{"n_layer": 13, "d_model": 384, "n_head": 6, "n_kv_head": 2, "head_dim": 64, "d_mlp": 1280, "vocab_size": 8192, "activation": "swiglu", "norm": "rmsnorm", "norm_place": "pre", "norm_eps": 1e-06, "positions": "rope", "rope_base": 10000.0, "rope_fraction": 1.0, "qk_norm": false, "attn_scale": 0.125, "bias": "none", "tie_embeddings": false, "parallel_block": false, "init": "uniform", "init_std_qkv": 0.0385, "init_std_o": 0.0, "init_std_up": 0.0385, "init_std_down": 0.0, "optimizer": "soap_variant", "lr": 0.00352, "lr_mult_qkv": 0.7, "lr_mult_o": 1.3, "beta1": 0.95, "beta2": 0.98, "lr_head": 0.00613, "grad_clip": 2.0, "warmup_steps": 200, "schedule": "cos", "final_lr_fraction": 0.03, "batch_tokens": 131072, "seq_len": 2048, "doc_mask": false, "train_tokens": 476700000, "steps": 3637, "dataset": "wikipedia_en"}
Each number is 128 + 24 x the weight over its row's rms, rounded and kept within 0 to 255. Layers, rows and columns count from 0. Numbers have three digits each. The size before them is the row's rms in percent of the matrix's.

# layer 10 MLP gate, 1280x384, rms 0.077, rows 315-363, columns 288-383
105:079089134144170100141145127155135080117138118137138096149127133138125145131130129102143106162102126131132131120150159144104143119142101158143107129118141199134048111170149135125113142143152154136135092150109126093119130098104127113128099159151137139081135145127105098134153116103131140139
104:141087187167136138117071131122098138174106143114078124165182118163162090131180139115107086123136154082093098090111074147134148140149135171138099122134122121171120093131147163102146096176122132134130145116156114143096105095154084145104114124099135166117113119145138148126130093182108114125
105:139103095118144087124107137155120133119086134108149107140153151139121112137143165117135122168108158160109169127164070109134096154091115158118131120136085143127136144131169144140139088112136109134136084120160133088155116133124120121142146126106084123156098168091148135107148075104127119156
107:089146143135138118178153157170138151086144135144144138141097115135134101163101152159099172121107125131140159085167107129113092131141096171107086198119136143119139127134108153161167128137104100111152140125132120131156163168100152089101114168153136150134088126129068122095093132095120144144
102:150146127155099136119124128161112146115112133145107144139174168138087159109164163130117147107135175107142129121123119109124126133111116158151148118090123094145097166108103153120100199142132099118136150141144144122107180133120104089142146089102111150158098127132091108134148094115100119173
097:128142156122095191098139146100139177126132140121130123158085095132108141154145111135124130122142123138157130165122125108140080119168160156126097104123118136125145138124112168112155168138116117130155170106170137153152111180136107140150137144117117135117107139109102140140124097117114124134
099:163117147103066110093099081109100170156122104165109164136078144108144096134123146120125152111131126136156114105118118144173105142188117099168098175111129093115134115165156079134102116084086097140141114083123131131107130115180120151068093106165150146127135107117091115110139154126140142085
094:132138114103162123177135120177104154128105084122124162150152124115123123144112123135128163131155132083158124080113133110137146131162122127123186139112163139124112145128113122122125125132115096142117126180141105093148121152164141161166102131113106117120077142126119125150133118069161122105
102:119126144135116159101136164136099174124117136103090140100116076096145155144136122146126098125126182106112137093120060086089111096129125140111154155071136098128140118111133089140123126141100107128126123131111113132110174148117070130119109093143092133096112119186174099114123103159145142106
105:126095127172144116094097134105095110120121130085102141131139117124124096136175130105127068095162105098115159170116111157116112138145141102106118130099112146165090172128191144118112095154127153175171178160156124138138112175146162098155128118138120148127114123089175134085143187111111112128
099:104152135089116142158166096150139114146146130136116104137126088174123099129145133128130152122125166116142133105128081106127143134125137108111110137101125105110114158103075195130126146127101107154129100144120068121128133138159124107134155153134147118114087135108137089153157110124138122127
105:157163136096110103113124145121113074084125150092092143109163118135113165151122130094109134174135162120130157124113116093117171101099109156117109108097131103186100157113129139136082150123119157136133117158173140159146105145138152108135095110116154107098117116105167108037137141115117168132
094:133114138140117136115101126152125101151108096141094155153102129114127118123091156153118124097155171112163152117147102137114119107148147109129103134129170101104122118094108126120117144154200144134134157068124149149152149129125122137155128118150127074115124117125122148117119114159090138147
106:170117137131146109118134147128090121102125092120185157114103077095067123091105120107124109151150125069141112106150114136130119135156122125130091109183091131097085118129120115105119159112105126167117071147079144115163120117111121104156137119138128091103148139146102128118146135112173112127
102:142123159084157139171120121120178119157141140119127130177135097120148148170126134136102128173107139155128144122144112155093162073175139121152104112149131160097107151099097150097153141154128105140135157121123117140164088103132129125122133149162107110115120133136096109136125117117096170132
095:097112129127122146137168150106152137108147133119138144149097157127126105085139147155133152143112146158170095151116080138162121128155141129124144094152157150159153145111158140128119153103110151092151137130116132144127154098146171121178098179159092150118149138107122144118133104145130133149
106:123157095128164150118116144128134151145135123110135136086111152126146108117082127169125128135127163153145153114108142149125096136092090150147099113126125101131120121140167132124106152096141106112137116158119166094123173141114133124190143159134103136092102116124131097119142141121100102140
094:136128152082115156139105161148124135126064134120084100148142157108097116128135157124131081133128140195126138157117148116099121143105152137105124142153147173139117141154164176166123160110145141131137078099069175113143124173106141151138103124133135076114122123110093123157124138113107143092
101:114138120125113151139174170057089127123115137137135115105111144137151116132146123113159156112139144120136146133134106149137123129132142106095125141189125117133124099107125098167091152118110088152114128157135103098119173156126145170138140137104125117115127125133071109153120095108162109104
095:127149178128113135156129140107158101149158118116168165092139130138151124146145103175137091095108148124142139140100158160108139118147136104126138133150085116139178117136074109135127128121136120095159134107095122098104115135134105142159134105106120156101100072138116132137114129076133127107
100:133096149131108151107141070133094177187126144136103083130167139089159102113102143183157149096106145106158167118139138156144057183155135183113144141085203112125131140139107163104142168100133131107125124143127122157116143143130111112114154145097162134117137110103121116114135162121117121098
098:134124121138105100171122110137123100154135117132127160129112140072132127125136121158125156170130149101090162101118109126100110199081134106101073133139099131115121159161150116144131135134123115103117116111102090152143139142091143060156135157122151077115112109091072162113137107115151146100
102:154114093178075106114121093107132146125128167142120106148142122123095098105125153118118173099156096129136086160132090167107091120128162149112087141153140147164134159121160144113087145121139141130132107086127129157154126142172104172130109154121144145125123145145121154127125151133132161143
099:176120144132102090115105153095122108104148124145113120163110129147108143133089160151145191142113153139186158105091110143119102183109136126117114129112102118103122167140150114126123130112148128104142170094155127162160138146173159146115143148091079125125130156106136097130154111173092160134
095:139118095149153160135124143168107141186137088155093111123104131157117128132113099133129078140094096163092145125118127158113139178122138126163111133125139150140106130164131093106150086123111103151116133187122120155135179119135149123135135113150181098104126129102134135139079126118114156111
096:133108105127149123107099142136107165097111111133099090122148162107127136136122149157116084085137176116114136110117153151103120167135116072171146125129102145143123144137152117136080085133093159124175156088106097088082133135113160112089145152110141141118120140098130141115135130114099178128
106:093140166117126141142107155153129114072145125153068142139087144115110105129131137133132143125133090112161106162105121110131117108119132119151133125180181102124140085149113118196116102116134141142132105107190110111134046112155123154116190151140146161089087128115122106121127130170085162135
099:089116088160149133128127124124132157081105165174177122119105066117093124127143129125161133112074086170106117099110104112125116184126105190127132146154108135127176098176092093148098098132145133113104115138140153140121106136140145149149146078155127086131078126128094141121104140157121141110
108:138125114143151132113149113136103109102127117107148157147133107115134080172112078094136130121109097110127135152149096136154141087167106117118146157132125149179103145112122122096115141120127100114129130082129165079185101136125137122108099115135165136177115133138149161112155114070143137133
102:146105185126171173136108090177124130145150119085124120108143120113122102111103124170156147163147144156127151139085097170130120170154116142098157152160114103120132140116144142114096125092163102116160126083164126140102140131161153146113113122086106138124119143131119163121088089126142128162
103:116108103110142135116168161142125152138121103110088137129113112158082075148120152111109120186159099122135159123116149104113125122110132131155127148125157093128148088115143142142122145120130092116143133071130156097170138164111157142165129156154134147163157160129131110135119137109147124112
097:151183154110160081123135107130126127113126127085101120104107081139117135098106129124120097102137130107113179119120107153138125151116169149126112131141134129115128079130131109158130150143130175166140126119116148162132159099116141125178112088132100112113163130158178120164104163140149151127
102:126144090123139126124110150139118113127126105129157139133125106138126106093144123087133129119157135105126198075137112173135130120145113091132097083171107102164106135152151138110106186142103143140129130130178120104146147177133145108134160134108152149098147155084129129142118120156126121173
095:117116146083168113139154109148090152178118112140126131091098118110158159142129114107156156143114112102133161136125121128122103100135146126128169126138126112110129142117104127080148144125147099133104117204133098159119142106128124156142155146148135129142149103141101147096160119096133150115
103:091115134129128125122121157139110120130156128137149140130161096105155134105113110066120115158122141119121120134167138088151076132154121130160133106113162124150102114147110097094131151059104155138130103100124148088122072114117139152103136084110124129153093178156125140114126126103144163141
102:089125104133171075118138156186137122107123138153149091129146116153135141129126113127138126160091137121134147146115133131144107101168129122114150172072153157148150106128161123120123132112142140158105114126138138169116070152127126115096098166135122090134141141144130102178126098118071174124
099:162158137131069149124155141111089149114152127066155148106122137123099113101084102136139107121165154140100131128085175157146149147165115106166150123114118104143109120088164118120142127133152081168140119135117087151127186098130135167143185125166126141136113131089141116155132143099130144129
104:114113153081127135117112164112151096063126111108172107128095133136117118124077137100146088072102114166119141134104163127151154128056101120119123105150115133104126152117152119117127110122105079087143119147199148108143114145094151143094131134124142140074117127117127155096090144147086116136
103:163178111140129114132075139129155111145119123138118115131137147119096134139138147122122155139156151106116135134102146132118101104093131126108105139154128093132160138172157174145129134135151060135139110113094133085144101119163098154188084108105147113144160110079095137139115173089140088098
104:118109080063147099106130097130130141080152164106117095136070131137150158119150137157152109114160145117108150120115125073080137145168152131081119137156134117105156095116117109139136136133143137124130155149116137170175125108155128129148115176136114102111133136108122098174177150157101121141
101:086162119155153130098122088152103143153110103181141148120165095090157149096130099143128151170092135069131065133140125117115160144131126090139129094115153148158131124145126148106130118109138136152113079136138174067127126109124127135146096116094153135147162093099100108166115123120122091119
099:103154131097138113135129142102112135085138116116138152091138111169140158152130137161102158150102150115092153128193142113187195111099142141113117114101153144131117132116137132156130103087138118145164169105130115142102137132124092104147133100144132101094119134104130090138122098119162116154
102:142070145120126137145104135115169124084127136105115113119135093105133110121174111072144124134134151050113100123133123129124116161086110132119113153120147142121136132151124130143091144107128118161093106122153170139120152148149119093108101151129144117100163113110143101124139138154115103159
097:145136137117132123147131145123134108139099081147132097111114123189110094142114113101163127115144115132179145129124160138161116127137131163120136125160138132154146141114101074140165150135099086100138127151141131110089148087176148122146100136131146113114100117137085134084119137117085137117
091:126138118141136118210131096128118095146143160147112131121114112072171130126134120093070108155140126165134097147165069172126141117125171159114120148110118115134119144153165128124161156122095172102160090132095132141095132115120109147126166128156135113087087115117141131141126111102133099122
099:128101140099144112131160124086085131161144121130126155104145183114101101096117102112130140121126076129120118139108119092153181092082137108114120129133097107098128148122086147106129101113161059124110134116161099110123135115159139120111157142155155127112102139131166109165089182163134105099
101:128124142119131115158130139129101132101102141153122101140118102146124096104107111121092160113132109119090143145153126139090131106131134094104151146091130136142122111153112098132125145095066157128104097137142100182142119144143142132090117100174070096132090103115110105154157102155129115092
097:095141138120118149102137087157121114101114091124124124122127146141117097168122081107098148180121077073172092095185100102118127111105133133131145145124162120158132115109121149094094126132137131114107127101146079156112103145121153102100150128144139132121132141143126114109145096141206138157
099:134124135130125133067149101111087123175122132114178127150124120111072133117131122116134125127107110116138124157176132187127087171103114110114136092151079107117084097146124119144177093069125104148142136106122093187142108144117153138105087128133101097156107090136094091124128164136140150134
# layer 10 MLP up, 1280x384, rms 0.0801, rows 315-362, columns 288-383
101:133056090168114100170117161118119120138119137098140138140141163153129126135147127179133066124141147158164139123145129137100143141074124146156133128169136125115096152124150109097133129149136123131130133108121123150119126141158112132096136113103129092079152154154150129115151115164103127121
105:114119148117114109097121125138124168128185107136159127153097138112102112137136119109129132113130131135109148106135101150165168142152155154116143137135150164118118159157082125168144170119136074132108118153102145137084140141147089103122105100116127090139110153108073110115110116109111142104
107:080143140125091108129079137130114129145112141108080095163116125131129111110199132107134116169121110144118101164099082088108083145101142127100153148154102120090119115134106116132125142140138147173156162104142147162123128164125131150124140149115136145108130162145131136124130124097175137156
102:109129174145142115194088092165133146157126126117136164138092105102149133141129125122101119137078148127160169154108084147134133114104113114148082175133113125117142163126143111135118144155145073097111108155152118114116160140083101118124101162134094118169116135142114115168109107067114136108
106:085145142109122081133130158117173129125150129121137168145103132177148146096092128104096105121130125143124142098107133159112115092119102157114106104158140157100138113109118117119114142129169127149133132088126135159190107119144151177145158097117113124101161182127105165161092166124137111117
099:158079129107081134114133180143133122134168156150151087126167163087167125151132172131085165112114142126135128111133121108114055117116145116149134134120109160110118128104121150115132055135119154136151135105173114124068155121160143121117136120140114111133166113142167082134145109127134104093
101:119155115117103113118126153146173084126119114086095113140143101109120144109165123130163095147123126153151121128136139097101119143131148147139134131135097117131140112164111163167159089132103167099110135136138128114155123122132094120151136167106136119137147145126145130169162131166121161110
093:134098111143129107152129123149161151136093107127138119086133159117149166169103128146104150139148100122118115125093092147148140120147115149133112108126119108133095098144131150113139133138130133150144141135138145096129142157168115129122139125116162076112122126101140133149198141131142137072
096:142118109141174160135124152119171110117168149120105124170127138121116117148146134141171114099124167154112150127144111086135111100153118114101122108120103122117143166110110173104133165137136134144118155102110101130101115107193080149145090082155115118125138135117103169136155131152093115127
099:137126101153114097117091181107106095120140115123143134101119151161117101101127129189128136137113136108178158121135136119166140127076149122135140109123093130125090076129127119113134128139121097152107141108158160101104117104143120137147109095092115160121146149151114150112134135123138163132
100:152177142106124120173123114158116105107097133136149119135177142128114140149136144094166127099100092144104138099145140157175149125126122107094092128131111143149132161108152188101108177151097126101121147136160101122135110113154114163128111169151141155126075159120099095160130151128102118128
101:128183096120150144098165141117162137119117090126140138068128145132101102123147121151114082127074135140131138128145109146154149137136136096127134128102131136129081153143112108133092139185110162116188120128125129126152136157152129111148173132140157115103143143155096122124116142116130136117
093:127088104112094144108118103085145167150141100128088128155132130080135173105118141091131154138152128198132108155108120134105159096124130141119112138112144114124086109183125103119125142090093137128115136129139128083103157112115110133119095128142107202145145104124154122116132183130095111128
098:156106138087113136108135103148126174112085140083178093122144082093111145112108139145074113115117132110108085115125101136142137108115132148133122175132105119146125134115139101130155122137137126154117096113060156089178145128135119088169148138140131120116122119129085120150126120124114133114
097:112090138130134111113123155109157150149117116115180148123103141114118126136126175126104119155119107145136173102113107129144154132124134129113144158105125120122079167065141134113132138128105121090146130100158087167154172148121103122150129122174127158106129106131147123126110125113125133117
099:095110126124109198134137174084113154116139160165161141178121109101132107131132167060174137130124148123132102134162121120111094121107138111136113170137140153126108129125120101110117155157128123134063103149094142088131128163104108143120141174119090163119146152129100137120144139080147172146
104:155093146168135134136072127147126097136141151088140149154088148157090150116157122121172134133148136122149106127182096147129155144138127104127150128126133138091114126107093130135136141117119153135095157116122109152141130095168099142089151148148145122155162091139144162099117117171121125107
101:089100153128120151185151117117145161105128138102141129104107115109139143083094107149118104117127131113128115150201106140145131155073173134107111077067115064118090120076151094121117115094121105128111137158092129101101119082104150149097116116131109120100130118127109142111106175141144171155
100:169145163099119083119116100143132121111140135130134124128112082116066150113139149118157135145129123136104158106120123184131095120148131126160098117098115137146128112094118139139103099131153147115112159141187138163131113120132106174118125140161117108094179140137148104088131123141103145121
098:128141163140164195113141097157126087167121128105122131125152149116135133132100110155150087143149127116112131163122132147104104116142150163141123105115154121124133122096130117138123122108125154126138116088146124179145149095134136113130172130190112107113110131119127154134138133155108126163
099:129172164111141165150169108156101132165143099166121142124145149130140138097147135124151132120143144101057100145106158137124089154145098132149076149103124142155119130143162153100130147134108149111105096114127131141094128102133140140145107126159098157128144114119129134112139150123121130138
098:146094124157099166114142121140116131058104133144129136112069131152090143139113113137120136126120159165099135131118147127110109147166109169132135096131157132138111089082161141156125150134157092119122087100123140144126171089151147117117137135117155149171095110132146102116126147109100170148
099:146151149110119127160120147126147134121075136124107162120163117145088134146097104122107149145145170181140104137107094143135113083177121159100091139138117123138081154138167133138152110156107159112121126123106075081131169107120119144131162091168079135144147091093132122140164096112104134156
097:157136170102116126131129141118101184095108175106149095137158169137118127137129139152107173133126143143178127094099120136142091086114117130142135109151121108129109100126139131158162127093143142129119106105139125157097112118104156142117153097071090155125161142136114161147103132107138184119
099:107137108116096076101168143121113129122128147143188115144148080159122146118092130127135092071146124129130125117113107103147130127130137132164109145105164093114112086146141128128098116119133162120139108138118119108184146122108150132137161110098112110134119110136127125094113099135149171097
104:146136122140120152124113119132152125145122140141152102070150126141142176090119117124113121121100130078110116123122114104121125143153147138125155115084175123108095155127154125135102108111156133162149097160101153160104110098142146158102110149106133097160143127129101111156140173137091131157
102:135107128092099127119081102113184131138146120165131096129145110118142072117089157151124144135070127104123157137144133141104144180130103175122089117090101120119145092099129150133125133135158152104109103147147122118158126132136133106102101106107112100139124130105147111166108089095139140116
104:124128139102145091143122109156126103140144179115149131078111107123108139134138112119114138169148143176106130132112136110121113148135133123094104133123103089145143107109165126140126087157159122143103140157113187126151112164137095173138136161128120138157109120120096094144101143164102140121
101:112113130126110135061136136161098160133129125107117159126169082165111119142149123172141137173145137097141134153145123107110136119137151117165177132120159145117166128074147135119123105118154109155089111111129146143132142135150143162105127158107140086125103158131159151112167118133104139125
099:065117152126139146158122068138133136117101137132155103138088095153123155157111092139092124140148152158171151137105123159136112130125133156105137117130127113080105136126115136139101123129154153161095133100108158136157122121148135138140119096138146159121141152120133170151118148143086156128
105:133134096090145157150132098132116124142120122133140128116115108090133110110136101125087105146144117088102195163119138112110119160134099155156079156144128077104108144123145120149135118129150111130116168086067128118139114150153149150162112129141129119155122154090138138130142110109132141152
101:127129160146145092135153111131118082125142130133144104139105151135125133137097125101136115139122118146197134138145170157146151139148146090166110083120135116147117064157126106115109145122133132133109085130122118121148163118125147122135115150144135151141100142150139136140106085158080142121
102:154105138133132160135136155137126151168130089124138158131146105124134087084137120110144142173140130128115126104138102126119164120114120118139138135108152118084136149158102115152142079129116116121171125145127107125117124137107137125141133136089122145138116143116100111157138094100129156134
095:162160146150118147120129108147119148104103130102113133138152095139142174126152092131126171125142165166143155124157106114082133131120120123128149113124113093113124159149127149073123109144150108104166131124131118139144103144155131105130089160090115138110141112137130117140171107074111116094
101:146124102143129113160082103115140074066102106118105138139122139122186126093111130126147134141134142151073161116169105126127137102074119084139132135125140107114124107111128118161134125154112141097136077071126143138138130128104135179096132146156155127123085132110118174144114100160121106124
107:119126133148153145131148104179097150106089115136116115137117089116159107125123119162122114108134107111125131097170129126120145132157099186128138109127125102166135109145149151127075095182167106141147115133103161131104103115118146090125177161091126107135090112122114137126165156127088094127
101:148115106161177122124133126143138118119100117056118166103149139136129109132158120077192156133090114122122107102109104102107135128178131100160098085184155087181191161135068140147088123127147116077155117152140121123070142106122117136071104118108163150139129110087102117121110137130171084083
103:084122121116127122096144120142132156106093139141111126139093096180114168127154087137139159130135148114147118086160123124078122152110124115123127131147151122138133161104113104093113116125157089182127101130088113155143145137083105162131134141103110189125159125160135125102073142138154110118
105:133176174152114121118144119212140117134156109099121113114159144145133144112089135140107132123105094139135118094135118127144122108102109119109090151139127085142103097154092090133128119134106144138124101110154162118166113104150144135104104156166166132107110099140121096120111133107166077144
103:109107132178148140118122136136106133122136134130123137134138154138082154100197130131142129110139123118073121152104112142136127129174102119158126100104092112106115164104125135091127111117180105107127110120157104129122143094142102115145126139101119146121117169130158117152104102132173156146
099:132155144126109162129146105131121175134141097124078148112139109142114139090126126177098119146106102126156117115105128096092143137129148104135126140158139129133115151132132118181106158123149060122120142122119117114154140140087117154104109162150176112108117108158158138159148155063127160095
097:119146127145135149115133113129105134117127107109127156151119172129119147150129182127141111087153187134122136164146203094113144139101135115108135142098076098140105136153140137147156120096153136123130129129118108130119158127130123087135093108114118101082122121121127137152124187099118182116
101:101113097127145097156123098128094120115124071113118160170102120154152115089155121090156160090093126140111141117138158150139150133134126167169146172143130217100121106122168105114159129178102129128102134108140113108163102133100131131106068131119155134139182113102116112143130183083092122117
097:146157169124153104104159102183112133152101153165139141168124087113141121142145128132097159113114121142159119144125138154121167121148138170156147143140119101127184158127082115138136142126126123111110130124122121135144155081138139137142147127098091144105099146152100140137128109148139113157
093:146086132087138143090114147129124190141146109102167147133117108138093131129119099114117121105112104139162167131124145123154124140089156141149119086145125144115116150077119169159142109114133093147130160095150098136121154131129131163128122133147074101132147129117105120131120185181159102125
093:081163131087155125170098154131155143150111122089165108167164086147162113140099132117151169106140154098142160120126123098165139112158119124126149104148113060133130147112167128166110100146142098098122145156160096137103153139143095107137101162147146111151112124154122121161148139168156134142
096:121124161136155084169136128153125131101158134145122136112105179120131103120149152149125143153133115144175137126157158118120115109160127159107091128125113110130118137130159118140108130139133108111179136138108173106071144175145126150129115106099124082154162129113160133117131096094083128103
091:165155134100095119081104132135128159126174128125155101137100121114125121121138151116123155168109109194143076158143122103115124144092135110133145145139113100148108129159154103088142121139159097135088101092100130137099145154150128111094067133136140142145136138161165154141149164116094110092
# layer 10 MLP down (transposed), 1280x384, rms 0.0711, rows 315-362, columns 288-383
102:124123128125122116133101130145114114100156102076138158095085150105172144128139112141186165105117122087137128110155098090113134094137089113146142078104092108151135128146132117112115133102163059165146147121111116158118133141135164120157126089081129135103148140090111154200131181092119102115
100:110105126162129111150136142160159158101178153135146108129156114136126085103162117159083133129156130151134176110097164101115157074114132146116147113124094137114115152112114136153147126123129166100146132141129134140123127152111170113127125147102150174159098096116099154106164150124138139127
104:126134106150158088152121143144155114103113127147087147127154147142143122119135171121078144150076131098117135147109112093108139184122161173107137146107126149081144157161141145138132116087097093125084087128115143121140142133130136114128100107116123118134105140140154125139128098159163149135
097:140152124134115132126154114102133115099119120122092122150146170144170139116138102127136136099167137096133134118141121116138138108131121134117162105136151082126123126115180110097118125101133180130108108119144110108138115114153106145130115095121150133122124095128212167107154121142124130146
103:130124101129146137182149121157095103133133092076112117104154142127095140157115112107137094116101127146129166101136146133136146121166119122129095131150118089141122138133096113111091135194106154112085133113137111144068097135114128126156092098120154178134084080122147103109107091139161142111
097:112131114137105104109126103120129141107170144134132149136121114171125115130124156139132118163120102140119121139103089072087105108141113146091132095139136135150146111142135137111124151115130155097110116154134163120099144123090120160129167159152126165126120077139162100112104140117144136128
100:085124126159121125145127105137098100104105115112138141134140096177115171155111118132160119125110134104154123109090076134132136156136122137113108130138117150098108167155171136100135108119096126132112105102092087136107109116133156120113062176145138097129125074163090130102119152150144129143
099:132093134150170076118121157133100116117120123160091078117122143112090137132121109130129150116118110108150103147129144134113158146141107130180072128075120138133118142102137177143105156129119125165132156105122116101109115099092104176111091105122148110153126092119111116129114116132153102193
100:098094079135115124126108140123108168161152104144155149182141115140118133113163117122117130134109123119173157134122121124194136126152096123135119147128140106132137114130085136131122158114123149112129149109150140084106108100165152149172149165168136130054164112131169122097120145204136095153
106:123167137101139116139122189154168138112115125149144122127077134128067136129113114106146118104165114129134134119122153130109113104105118130099112143143128149143136110149132168104129153137103165138137143136110109136108112131141164137116144124133151137135127154108110119138049117129119049122
101:102116144116135153115130108133095125137171145140091117140088134128155182093117127079126132144101107124150130119139085085108125104123160121117159110129109134111136152119172107129186111103110148096100112117088093121135078135155079138145102108134160138148112066049116170136108120116114111145
101:149093143131114122130071113107114159137127092137135163121124132064094102123088137150082124113100101160113119101114097152100113092123095095149148131163111067135140098152122128122161120107119139098159138144103111105106116121150118159148114116132104089165112120128148146133105134174133123133
096:149081132162120122116112118170138154144143131119127086130154177132123076133146154106103084091159115135120110145093128133123130133142129137125098102107149157127119088153096109107138116109112111115105113116093100090128117146114098152147130099103139147099139131102127087144149083103165113113
102:106168135137107133100128169151108126086119118086156129127111113115136135120087135142127105099097133110152120113095116161153123093135129112121129136137169103132153157140078119119120102154139136107138133136109130065091137144087127114127136086107151136073112133100101138117137155091115153121
101:124107155106151109112119131102095155095136094141165103098101097122128117139128139142157100140093122157147143170102135145110097144109104138156122158130162091135101088113110100092137121136125144153126186134095112137139141129104093080166174102129072125083128110075173137128169116099095110111
095:184156097144129109142092167133142123139153181127123126133120122130132135093142129123061114125176140125086117137136148098089136125127125158130109155123117139131126130155158137123145079150104125133161127140094141153151139106182133159136130122137096124121110139166156105117144144115139132137
085:133099133113132138113102119122083188119114082132160180130103134127149136091129113107133130127151172124118150116178134168108131141114158176113119137175143133114147104108143147143124122142125183137150121133123145158131099111162126117170132155110107111133128128102087121118123100126157135130
099:139155155147118112093104137122110124125111116127102115133124124120103160081136146104100112121084105163141133130157070123095141121106136088103164115118126125112086107139099109144093103166113113151115137113178148102129084139135134142134121093123132140068161168136093119170128090150107128118
101:169129148116124081131114151122095133112148122149132138102164113187094155156136103115154166142180143153121090142135185140116140135095135120175124142153113119157123133154129128160100105148101137169150140145120111136137154133169116131157140135147137121093101079121143112148103128155119131079
099:133123109110112115147108149124104110118143141131124147131152117134114085116181155119113152099164121127104144125140143123129122096121113124129125107134128112174105112135118179136152196161083139161131172102119164136132157108152133131170177077092127093128143147118119146123116097157128139131
099:122140116114124120110127107137125160096123107106126167155145094099169142119101148138143102121104175113139118131138148089140111142161124135131088146132136125144141146157126111130161166064126136124088127141138116128183086120131111143085119179130130136046144151130144128159107132063170098103
104:149109138105117120101134118164166085100125091105073153169107142087175084155130136130137152095081139110123126150137149113161174132109119076111195136156091142119137102166090120091124156174132130114159125124154121108130100149147158128172145108128125127122107114135154139105134139139151134114
096:107137123109127105120129103142108097127117091145132125104095156140123126096115119115129132107076129127137126120100122104109165063101085129136106082167117137088126126118150130188149132140135089164128153071120136096138112162099126142110160156128173121134108093165148158115128129122149155141
101:170104108161095133139122150152144102130123149155123134116164110107131119118125080147120085158136133103162108147111111124100157146082142125140111099162121174153082137104152164123163149113146135162104152120081164130081081107093144135142142117101137158196127091093154115115152101127101162119
097:106115106112098147102136118121148123147145123138146124135114118110140071132110106122136155121142086132150102108116142161137165114125131149140148128133094138170084124155126117110058112148128134153164107120110089123132127146088131119105119131104099108102120139149102131144147129123153130112
101:108095120132144103132128122183096174100111128164071110089108168116133133115123130143071108136127131105141125132170128112110106137128170121178106126112108132123129138096111087162060126151125070136155103161145164118128083093133109129173139154159152104146104086130097116163127113123137192115
099:146152134147140127117139084139116090125116149114155137141153123123115081148135123118146157109137126136139102089160106127113136136114136163158062111145125121141127155144123121123114115136133148148193157130134149107121144138122136099119111126094140133179149124103173144128132130143126140161
101:123160118106126160098124117106168133099152154161117152107127117120150162112111154122124096140114143145129124116156141148120187082182138175084168143138113206105162102102172114120127141146123128147147103107110143144162154124129130142112133116142140108099180129125113132171135142152109151153
091:120163114124090142151110171171117091083137086117111124138101118178139148147158158145135133138115187113141124119122116140102118131117141108145122096125122109130131156137154115121131128131127141111128111121163105121155102082127147159115154093085154115255137129154111106140131105150153103096
098:122138143160136171123132179102138102124116148080120157087137116162156147133126140168138153142144155152125113155092129122139119113116114130120112089093124148108102114121164122086137148146098108119100170131160157119129089118101111133119096133117116150120139123126128086128152126150125161127
104:106170136153124094113108123167121144125137147101121131127162154143122093158110109098104106119108128126115097140125076153152129131137125103140112069132155112158138147111136143128128098159107102123101139100103086087148118124098143116133140136131063133109094139176125129155108127094107113107
105:126113097148176169115074108137124149141129143118133146061139117150146147147173133119126142160136185153079124128104119122162125169126137120091139141117142125145119088160146115120125086109114137116143141117133115078118180102170093179142137133154102100122125109093135149103142166175090123098
100:152127117108131132146107122113111162125136113140081144127103124129116122070111145133124120155095074159138108130136136117117126142103096122126108071167142127115125137172094144131147174121136107118103124098125148150094103135119101116144103131175112142154169114158157112116123168107133144141
102:115139114148137131164111083121138116152088140121127136096123104116098123132126139175107161089140114155122067137126125149129127083149101097098164133117175143156149096114117129112132119142125138100142160124113140120151142111120108144136143170150116149148123104090145152110106152097138133132
099:128120143145092078144123149068110130164118167157117116134105115146164119134151148100127137156148149132161105079132145131151113121138115126119129131120112126123124148128126117132144153089127166107168134144147175127092168099140131133149099157097081149166115175100117148106085155143147110131
105:107130106153164067158171141160102100145109108147106096137136081124151146165123140166169112127136094153106140117164107129152118150173147138142126115121148138087138110120117131095128095125157174149155129065134148135201110130132178098112155115114128143071134151133105122102138100096136153136
098:132173153123110106145101118107104163136163169147091112151103147093070149108129136176144118128154156138129173158160119149171126185086174151140140101136127133147144115177125130163150143134142127150127106169134147151133125107133137163113161114132104135145144122135094152136140115148118113139
107:174150107130135110154101125127120073118113143112131133150135118101139117138150092108169102161127113116112098124132135100108169127139163140094152091146146117118130097192084135141102117112116120113112163124130223076148109115137142127113155133108103124112141133103118133144095137110186158139
097:137155057112121126124089122186099129154149165143121092126131093154091149145086166121120121135154144120096135072106102136137122107136122128181106121117094099124116123133132119113146079142134144114117127101157138113113153121103107107192125139118109070126146125110114120161181179107140114122
105:089134152112125133097158161135097129112086107095148158172151097105120118125114104150131112117136129109120144104125139135106164141126128121164121172141115120117115116130117129138137116149143173122095144144111114121125135150121144148119120104133124115080127131144112091131151129121121121120
100:113147131122132159138173183143152138103116117139118095145137172129147125120166107104124160140127140117139128077108145096117105144108145100147131150092094132140110126103184150120112133136096157131142152091116099139104126166124157114148129147141108116148138112104133149103132141196072091116
099:139120130104124133151131129095096152106118105144098118148131087155195144106161143127139157129134156177144134143131115135139171061125122119113143112129112184107105097118129094146069083075103203117117143112199154130115133096164103162146081130125186152169181127116125172153088106128136109125
104:102111088085136105163145083152150109143109117137124175120149108179144129113147137173125109114089115130110094129118113128126126153162129136113122113107111158140120167088083157154130114143145139147145130104125163163106105109124116136102137124113111159151099119137148104140176109138148125158
095:129097126119140172128094134087170145196130105105119145101150123089135139088095163123119195134100118130135094138116135134077119136080135128172132125131100131129092119128143133137092129093122146123104103127158111124127139099113137136147163093154065103219139148136134163151160107137128117123
101:145072154146134127146120121140121153130098135105132145139123086120139133132100153129107153135112112094175174117143152145144105161156118117161131122115127115109110149129135111127136133079109135126155085150102153150103144150104147139120057125147082146231127124085145129155133127126148145102
098:163160118107146122132095136095166142114144124145125157138159135127161149140103139151128157129153121121126135129113145141145128137148107088081135112051096076145129135114168095135110135144092108091163144167140134090116126132146096102157168149119109152170155114101182149153138165092148144140
101:091136142148156208133134158166128133124088183153095098103165110092167132132111119136121108110110103116119125138144142131115139127157128137165156122084103157123150098103183125148110100113175126147102079125107099138136148149140159127159085130100117121115104127135148138157144065154136128109
098:118082168146105108154146107125119094131118162175136112139125172140076161131139110107121131124120164099154144141168110130155145147097180115127142144154130137143138114149132155132143168155144136138159091091123125098112095124119111143149158107147169173097150131122098138102098084161141111092